Weights of a small GPT-style language model, trained from scratch on English Wikipedia: a variant of Adam for these matrices.
Each number is 500 + 40 x the weight over the matrix's rms, rounded and kept within 0 to 999. Layers, rows and columns count from 0. Numbers have three digits each.

# layer 12 attention value, 128x64, rms 0.199, rows 0-127, columns 0-63
520511541488481558500530496475515497438461516457471514484548579503519450490532500507498532464448484466534447458538462463440470457597468501528553499532521607471485584527508454475496475531555441
568492457514461505471524459452552454512493533489498517558557498469502541493489481419434492482560474543497497543504444522414437555455504542521423499526538485521475513367515469511468508469475467
563556565484530471522532517501452530535451488451516467453475447529471474540463409510478471505506526548558458514516436490571525475513545599502460507526518516532471491437519522502597440515437519
506526514493499510474431511495493470494485490566524479530525542532517476558509537466467563434554432527442530561508538447538447518529461499504503440526462494565524583441470480453439506512459526
509541440456467520533462531556450477461501493516511582583496493555474496562509450485494464441576459408532543484508493516499447569483537472459503470525555498422525486472507592457531522577542464
507503518542461476507520524523489508492511536483441447460447489478498529478514526486440481500542486539547651491500536439446508514504485494549576452505514519504455480436507553545535430541533465
509452501475530544509433505559465544528448513509549542513535564476514547552483493458560492518608421422531426480552491563489499480505474491456535514470545471541512444433467390516492536563496478
502432537465522491515502511486524478517524522514514471527518433532560561525476478480509462429423484461544462504452439504527446485572552516569409459492507437484504527514458514569495483545499518
529523439498460495473514486514526549584573498514518453509497455464487540535521505439467497574426548480462503466502431536461506467512487435556499413511526504497464452533579466547499491558534458
487572474525507442497490460496465554385507512523523527515445487432510559514531464517568532499561445535441430495502514547495522539445495502508429427502539482558509507569556565510518452509530517
535569510395553477540521556472509474548488469451491511527496488503465587530502452445479537530566513487462507508435434508522509578499554458494563560475508497416492511521445557540512519388499440
486509481531515520486463518509510527522512521513486423469485553536508500549469563516509460425468483606440535458496551428567488547525461583511484563477498451521441431457499534473537492450536448
453469461531496436501515491458487520584471481486530509531532480525485526478483514479537440567496551452525556515489472491587505496499468457475589513529478481511511511442462593405449490466539514
513481524485504474498507526528524519521526521481485510514493499420482519488495453465473525493514453526585536493464457590453437540427539445512558483504494529512516467490496504493466527577591495
452540523439467557521538482464484569496491488466531537513527475531555443566450522487527524480435464512469524542556521478491482584536501508483476504519457530493475548457502404450592555428485470
503535504566559493453514463503498455541506513438518538452547496445558525539431559489534445549505468588574480520450434489476449498557500479477487498536529516545431499472523559496491456509519515
597506507481536511476523501441521577449515501540487445476499524554435527452476458523554540545524481535516537564527444499404523514493446425499534464451543502543433463502496452511449520433488486
432498550458460534478529460463498557537517490500527417480545476524547412519515482488461518458459495459519477555525526544518494527513453483595550510526443516470554573540508550471436511527479507
563457550429472447512458537529528500542520502576565496503469502496426464458446437499507542477492484443511539471454479543495487601515563554533479502498539536564491460555406483472536481476523465
463547524494502482524515490447517513483444498495498487532474514561431476441503478486518525499455493536581486561559456462479512537515492519524506510527540543545499472489507595403454474423477499
434558472496485452579441504476479523471477510481479538527458494504522537506546520542595431535550477452480525565563550502471542458395479484451523499533558478486461473473567539467495523496450498
497545460523473597480513470552513550506437492475484517556504520544472538507510513444478501547445500512538461489516498467472501552584447494508495478447466469365486549456518536414542479546526502
498480514499428590504495508537478543492488476528524460392556558443561546500493412440509532563531497564520440444515517525505464508476529507482551540407508529509494498475520502504582570540532497
407480416525514503456465478483494417511449514506506521534491537476545534505499599566548404505521505519487499525476490526548527523510481518505506482538509450480500487557432575528481529481459454
428534478522556542500480485467471493451530491530481441497497515477495529557541534463458498507465459500528442458483436518571539472488573497512483474553515464503540447548472410517498489461567427
553458485550447549460477466502509476501499481525492484465551547486455532479528376555560455498570529482573493478457461507454529475517534488589445543497553450478501545528458488519529468570503571
498556464516427467538404444524462531424549515533549493523484531547606535488490541495541469502507442483448525528573539491455509566551447552493531526502545478468458491513495537520462450532508485
411419472512466525468550542489452497435521486495484479456504480475527541488514547563571537515543501465519549554483489449538488580545514439471514510458494548540496505550419538513587497504526502
517464527473494473477490550479503514529523483457539616462556528437539594460502511449556554478491508489520457498448448499530495416528499527512525566538501521496507558535460520448538470429479423
517477487435507483486482492491511530569470511516528526559408494552461494467509501499556536458545479467496516504446447460542466567639501499519470601487474498498530484510471424506475456487490512
561436538495521476522545512508538485496512513490520535482480468510461504424477435480453491466461551438453462453500559408462476556492546529473508475510498521547512463507481576425520470454558529
451430493499473519475559499510515554528403524411485489551418507518549539439457548521451502528476508518505489552532478545494560516469425631470499423472464537451514543492493516530595471467475495
494460508525508531521500510449496591535491506496509509484540539463545544501522501515553433455485545538463491471517508511482472491432469497491413546501523483482473516548462445479483503492497536
528551498508527453554455569478485498491482512506529541568414504530473468545509487496492476468485488491520455528532493479486535494507456474423512521539543466507483529520517480484458468409519508
540508475473484511501500542446502471528467480486521439538513576505541472538524493479558435550532539532446467494543529509510490495484481520478532514447525418493506509575498424444477495519472553
487464508491505418520468525524490510403497498553535606522474504553523500539459512491470496457490476509470541541492499456514514484507484498467453483580491531534497551516466470464459478439444492
484456450517527474530511492485530486468480504514511467521451416510549517501470555488584496486480454507468471532468558461457523516464513499504474476512511506559484517494490477510481490513527503
481509551488571494468542532497499505551470519496510438477494489467457489521510535557431526485476515494555481483466425508511508520500512459521497458458492515500500506496488531532555493467552415
528546519494491461503457502505487513463492504490515503490506473589497494505467468455463537510526490527426488470469522516524491530526524514525491511488460508525471512565455437537435480520526518
558526538512535482506466530483490508465529510480501492482458506502555469508487513501528508484468485499499488462549533528439549493485449455479497497497527492495508499561435515551505431492560520
518435463546487462539467458461500509492485498506483520501547490508472515505488526528572469492491521472547472423490527539472540511519486488493525490522491483577523499453517492462473471453532530
500474530525508502516523455507550505506491517507489469460511426508489556489452565484533547487537475520468474496436526499507509488547531493574431479448433532489478492435478482532466526509492470
448485485506550490518498460558532512551502509509497474463492476493489507490475587514584493455470525530548490440518461506426492457472510468545497497429503536437498475411469565538518501516611481
451477491518485484510447490510481525490470504509542571545535506576445499538497519526526489453529490564418470475477482495503499508514480539509453462514529473491471530475522479487543522418508437
498498478474486517486486500485529518489467495498525492519478499588494463533443529530509462493510495474445460496512513503571455530480474510459518478489552511522490495525461485435462573501480498
499530477524535495496546520493515454508505520490459443499394435477534512496460529543489500525466487486550500488474464490500513475451522465496507520477498559457497460509509589530520434527547503
488501526515488545489541526479523547469516504502521447504516433552485543457456581520481487463479492493413430519504475530541475466576524399490498503478473501502470477480491503525433548516513520
509501519508476468512541508545470474457550501593471469472456535484502459528477506509458519495490510487550628513479470475550483467488517495484503520473512454489518489466498550486546512495487475
477539540482517528551463519455494510545497507447526457515465530477528531488481514500555528485490476501543448440485484519509475489485475446487546554479532498527499498486479418534428472446525518
444537476490499513525488476529539546517519488475507495503512555494448522484487527516553494581518494554429465487534493540449522481465491563503501527468497490440463476507530467448439475511486533
549538495550475501498470499509465468512538511483464514486471475519538463494523446523486519477544471497457470516480538528530534561504480499452525483539507466524488475521515540487520467514533489
497450539483499496491513511510540475542513512478531437472504430497486472487522546520547460508534530446512446522500451512501496527548480476509450523495523462471500465471441525500526530620479465
508600477512535535491464515560475478518485500548457575510458486514468446527517446499468553481462423513512518564529469488462530504495491518504528443524463477435504545490559594534564514480470454
549511536511503473491454527543480485455531503524516512508489532581491458609464487497437522461556499438462505505506550462554511494500491479431509467534462464527527514513464518482446529457420483
538533489539504475534478466504515523465509499560492541481479481559490492482496496423443579499537477503492498532429483486525527531571485511526474498490432477577487520488483485436535522453487468
521509476468506476494503477525498491507490527420491475483461492559539448579512512504456489511488501426557484519500505534516524503486477501466553472487521481493487514569470484542482546541544470
507508508511492509502556525450505472520540494515505419451506508418512522493487513506459507570487525539560492495499478474513501527512529480542515510459495536500473463553510488498478441479499561
490529479513506537504443501491516486505503480528468533480536498493465446554533501516466501532522492471588493476536504462537526512485463576515474455497513474516545491477516503457554504479440540
546448490451480552457465481478540520544449479492513481534568530512458486479495476539537463530500503447467496471508500497532507545514457505510492499470505541479544545472478512464438547501482477
497497490444415461504513484489513535480537503489548464539532500520452490443500513516538434506551582519421527512430496490496461522550490443461492533517537430466458490529486497464471556541563480
483511412511447451520476523556473491451513509565524632512516486542482444488532468466505467412520518473501492550526512445487502532506473503510468470490507524498480495495496528476502531459519501
490461468517474499452519478486506521496496483500509486495552495572457463557500537527505488551466561481455470439517465542541513505515515542516540444459483496512492480557519545473517561468487494
452546523517479546543496454465525525505483507503459482503559505482493479486520523506464550543471478514601446441557529517495492502574478581524478529507509534504515419489529464505538472511491546
490591465511488547519511517457475464571514500465489503540502495444460527513537437511479487474565507447486506562462541448479506547464495521522502487450513485466493440458532487523550477514455538
537503478537502413455521558470430507456575459460501516556518478477473492469470516488483500528582520562467547495484511501525494549556505511487447486524484537552510507545559500443487470571524468
571471506502476496480475446446434553451466503503535506519487449470454521538486506464499424545445492503460448492605462572523532541524515575511483455530598613549532494499498549574501470526521515
491458474592506549437530546438484484513563464496475446513551557472497514490506572471553532504521486461455507397473500544518505479568488529526528471509430531457492479475485492485514465598440469
496471511510507555523448514521547465402475514504527440530530499446510528526475487453551496467514483516489488499538521525461500521451477487505464505573460539598486492537443478450509427562404530
523460574502548494481568465486427487579481498543485533487449427519467495487500555478456579523464449495558485493465529503530533510497436543567548520462504453511502537452456524548568564513558464
403543533494481483501533502483473495475425524529524397507470525513514476497468493521449515449551510490477521499526519484530478497536436461583522525482459485508501461520473505532598490520454501
516446522514499479493523574541522549448457511482439516508504565507514494478523534511535483519527461522479554528466489458511483513464468529530537556437504478456468532415532460503459511523497443
547486421471498519487546430478469507477446535525510517516467450502478505519506518539555562459501489471607457509622448474469532509539512471475493487482465470496491558490502458466487496512559487
485537557471522502528504495578497550501542531462475463539538507523476547518501468493560469429573480431423488615546496497479448429465561427447501515598504454516487473549420472502427554512425483
497504524536492462497461549535466515474456490574488468537483535480522505535569501491482412473447461483479501543512462457586509409421591465512483542509467577561474555459430493432541521464510469
508546589462456536515466576513538554446393524562517461541500554496534523514483451452485431502500536429507424516485453472548481479414442465539482546559474460452532451510494485488502491453522548
544465497432517526496434555479613486509490526526499489503497523478487531467479497514545493501490534490475473506515443469474482496495499418490502519481493490452488484518474487502435544489499466
506542469496549496530468496535465580542527522472486492525498484519488485559481487526604524383570508452484538560506460521523531464517504425516469457560422487466515525497480441440437470488528532
511545445556520480477555460511459548525520494494505571534470435492455448485502570497466401500571467560488495464614499482487519554501523479418478419509482558539587502485565530531509541491539428
490503437505480404470559481503425507508483503424456513560475500540491498486521507558582573482473509450581523543449524530584507508603462567476441480555518475480504427478518499480505503494411476
468498452537547452501537476552419525511475504509538471536491503522486471480505514536457517425545474480493494473505457553443526544549468468518468488417475541551505507518548500471513457545476522
507476479494467527545478476535549558489462528463522490534498553507483578447516470502548525536504527525434422568460480435452520388511408503484511546478519475448448481533477467479438540460500478
451515552504534494490537523438501381498464508483462594477531537531494467477555552485488496485483481530535523456529509477536450519467520519515520500570437529503536504386489490529495536498479440
484551423510459516528459429545427487523456520505477526467507480500541512532551519463514465436472524489538564538511514510482504527520536496523518539494530475537493462456438486499497576458511593
464490495557530522502533508530512502507503480526442488468479547480582459527510546480531482467453476416541558488451580496610478502522490510517525513453488485509501471440417485547567527503468472
488455529477501463526482508471468505560446511541490555466476534496626522432484561509417480573481522546521521453430497513486500547476475587449508523506505586495476425413502487525520526544531478
515558453478518514536552495517487454564479472519460539525568441513476445466553460499430491523524506470539533455438498486449507510498488505455515553426510525491519476470481587487569511484445487
458547555515510468512518564527457469553512478547462526510485545532529460521526510431477454503508433436472509478436529561524501474460498507548522508421538475534507516427490450556525478547455514
555493488487490545496515482479515555478561476523513515529474529489542469522458475511500433559528519475584430514513509486515515437447563486436453489516494528506471483523471423395497471497570467
462487541508530474499526435468507585457504524532482386459485529500454512515501511558498530460503511593572509447446531518523473536515463528532477501557512573532458457532520516386544451476450483
504456527503496526501474471548475527598504514481515417506505431500417538462484502558490519491495437491500450528593420490480529501534497557545465546445533470495534539506475535546508554498431479
464408504462506504557441519551565478468629463529539502488507432468544453561489489503473509465483550444496496513466534502526598544554499517524481470466421484489495543543488530484559509411461513
542459454487449589498438476599571527489471494489473496490550481475509500511506478532473396485532515497475514449518511450478509539511500525519535501485456459491486483475489530533538488496493453
526502550439478515495433519462594492475562496502503434508495500425543536487499499480495487502481588542457429433412495528513503495537481445480517504607464556489475495541480478542532481549481519
541420500439440496510501509517587483505464498573501536488523440497528470462511516474465494473479513425482483478496407524536525563464454544532544564504453493497542506461492452531496486499481460
504552482490472550511517550523475357561466516534524455529566524523461580519480454473467503477544507490450525476451450465459454477477515429483504487525483494488519501487496435475524504542558472
483561511450560500503497562556461578427467512531501521468477534518512460509500503520480479449526505490494503538546506472496483523497491462448560456484511470472473507451545503505522494536517467
498543524498555433487433444488465532468515508510485471498517471541479483446447471527513492494473423485551571532640505606486513537502539519520488555585494473538506525516503534527463522502379473
542488478538477515485511508481518427552563501472528488477447504515621565451460462499445442519521551502474499460463475511427457562546477497468558524521495490509522567501425549458473406532567505
461566531554403489512450482585495519547522523535546402479572489551415503449395623485430486605463509517499498452562474572487459447461522517444555544458522529550458450422488600551461461501520454
457495523455481514533561529436506480294500515544479394524469490454537529540565558505494568456491447487462546446538488515498465506445558450495523506510479515492495560526436593467448461540515534
482534417499626448509504518476486595540449503432443465507425528520476535596538480412495573527510499599608644508507479431535502404503483553513507479510461547403486494504389498445428513549602475
471453558475424521476530534474446508420477476467509448506578525515457547549523538517449502448511478476588548523490461476498520531512494511498594417405560525420499483531448619526392502615583536
524469602537536492525487534562506408454482526497478526488531435478476424450479523543484473434576428465605473565446548534457499503440515438508536438488491520508486517556516442484504476531576545
510447619477453497532495508513498526496507489548547470503540492493513456542457508494542528482472451449446539533449486548541450534513525483483494446462499449555480564509553503518488523477534529
528558439514524541489430414501502431501558490615501422526541461520497509450525458465419511475463493539480535490500524512464471546502540459587530465564559500511525414549505458500373495524505512
464565510498557412483434495459512435446463492536531557502442584481497511479572607480449478506543526505546478421543490430565451479447489488423489595447526495604557492525496584516382488471429488
538504564522461509509409448520459464578470520464499491448585517563573480460482390555576418450478487504535484452523578523544514514497447483552588583530481455406511523517478544511522599464374439
484569468506408532510490501427499528528484471460499498555518583489447545530530489478575524513505490568506421478501451405556501537470440558511413500477513494465502553499554515430511489410571505
491599508493521537563476529546466516488446504475469471479449579474522492477520506471549504507514513579690449469493474443538465462366504515459487457497515586505503499520420528388559453482551430
477462505474453625483480519421468416493510481529506466563517474517473601488541490542474405521515531567616480490445419564529476521470546535473521415466520435473520499505478575485386473543523538
578573493518484550489475496472518491488565504468496515506437429520492525476433453536481537512480461552583525508519495461395462537525521521488469537538513536519465489490613563440471436538530509
537476553492466488478485486429507422456536529538555519449576484504432408493495489590492427449435468547495418472516513552464476511501543498491502532503552487618474479552528545573449478469490520
514459459543522583461503533536497486412470507473483430485425550502540502467513532571404444481435473381650493480492525419498519620471523475493523524517521473531474462542446441471546468556615550
489497432516437515475534531530511482491527484538542512486553435498439511506520407445403413512507536467458434415513519514624501468439514492585547490462490373528569560445503566518488510536554492
543498463462475438458477514551450546475493478533507576527478421441405493551512453471520576501396532527491478470482524535583516491497525481553499429520483522577549475537480638462564493599483498
559520553488609445519503496474526461468581551385464543424463431474454584535494483502528474460556492521525546475479484430443449556445545443448480527450518502524487358447516538503492464545527487
562581569518507552472526500468488532479512494556528456476435473516459430440447394566492494556498504413495458498477495546458523488555519472514544443579525562572492593559408415496512362478503531
467559364524464557506533434569482549472490512539531489497472534550464539505512435405445563510464505404499356424606434486513526480487516519600453536510476516501558500485488506496525445524510474
531466458465510533492476502548512488478438500560492572500513497542496490522553494469529516493514480583513448531496474503471523393538445487506505479396511543515515504469636319520442578552447531
563542516454559536458576450463570497495539550494517478406446475539483472508457461520516443497460456549564504529504440481478432502540514438496503533468492540606481511476520449478481492546445464
501508492580528463494398506622490407568495500448451575517446543515560429453502548530560481483541468471560553517508574428482543509481434462513392499528557387495469426555611424545510488540518524
456501540458447477544492495520524458464540499500540495497578550510522486512543470489458469516441536499455537489590493546541449429515473543442493492462537465481476561538572690527416583465444437
462599469529513507508487537498507508589519482492489484457461496483527461467498541481407506557535543519439448490483545407493499508500507476439551515543457616451518500517478457458559494456540472
534422524494512518481492530529525493576504509524550503495440489491428463464487385520553505503606558439382569531513524611492500527420529525430422483515488557525507427438597474459504525460469468
503547590481463534529478495619477473486487482506477446480458514421597444492482451525563541420516490536468426542474577548473468513434536432457458473484507564595507477543511502490516513549450523
475562514476532464553505552539453525579538490424436457570509501492555576562532535513449553449398510403551450488509412424616493505544602463438471457556481537473514456472426562578526502475488460
581494501524506551512466478489523530376453534504457455496425520488432567474508515505494527519582462418451518432532449522421532441453510525510476485541502474472477503424421455519545417487575505
506460448493459497513464470421508465443534486509476467497509527527602512556478564511461469559474521598474535441430515510530504611442486477429543566493482494503493490523431517469543531398513423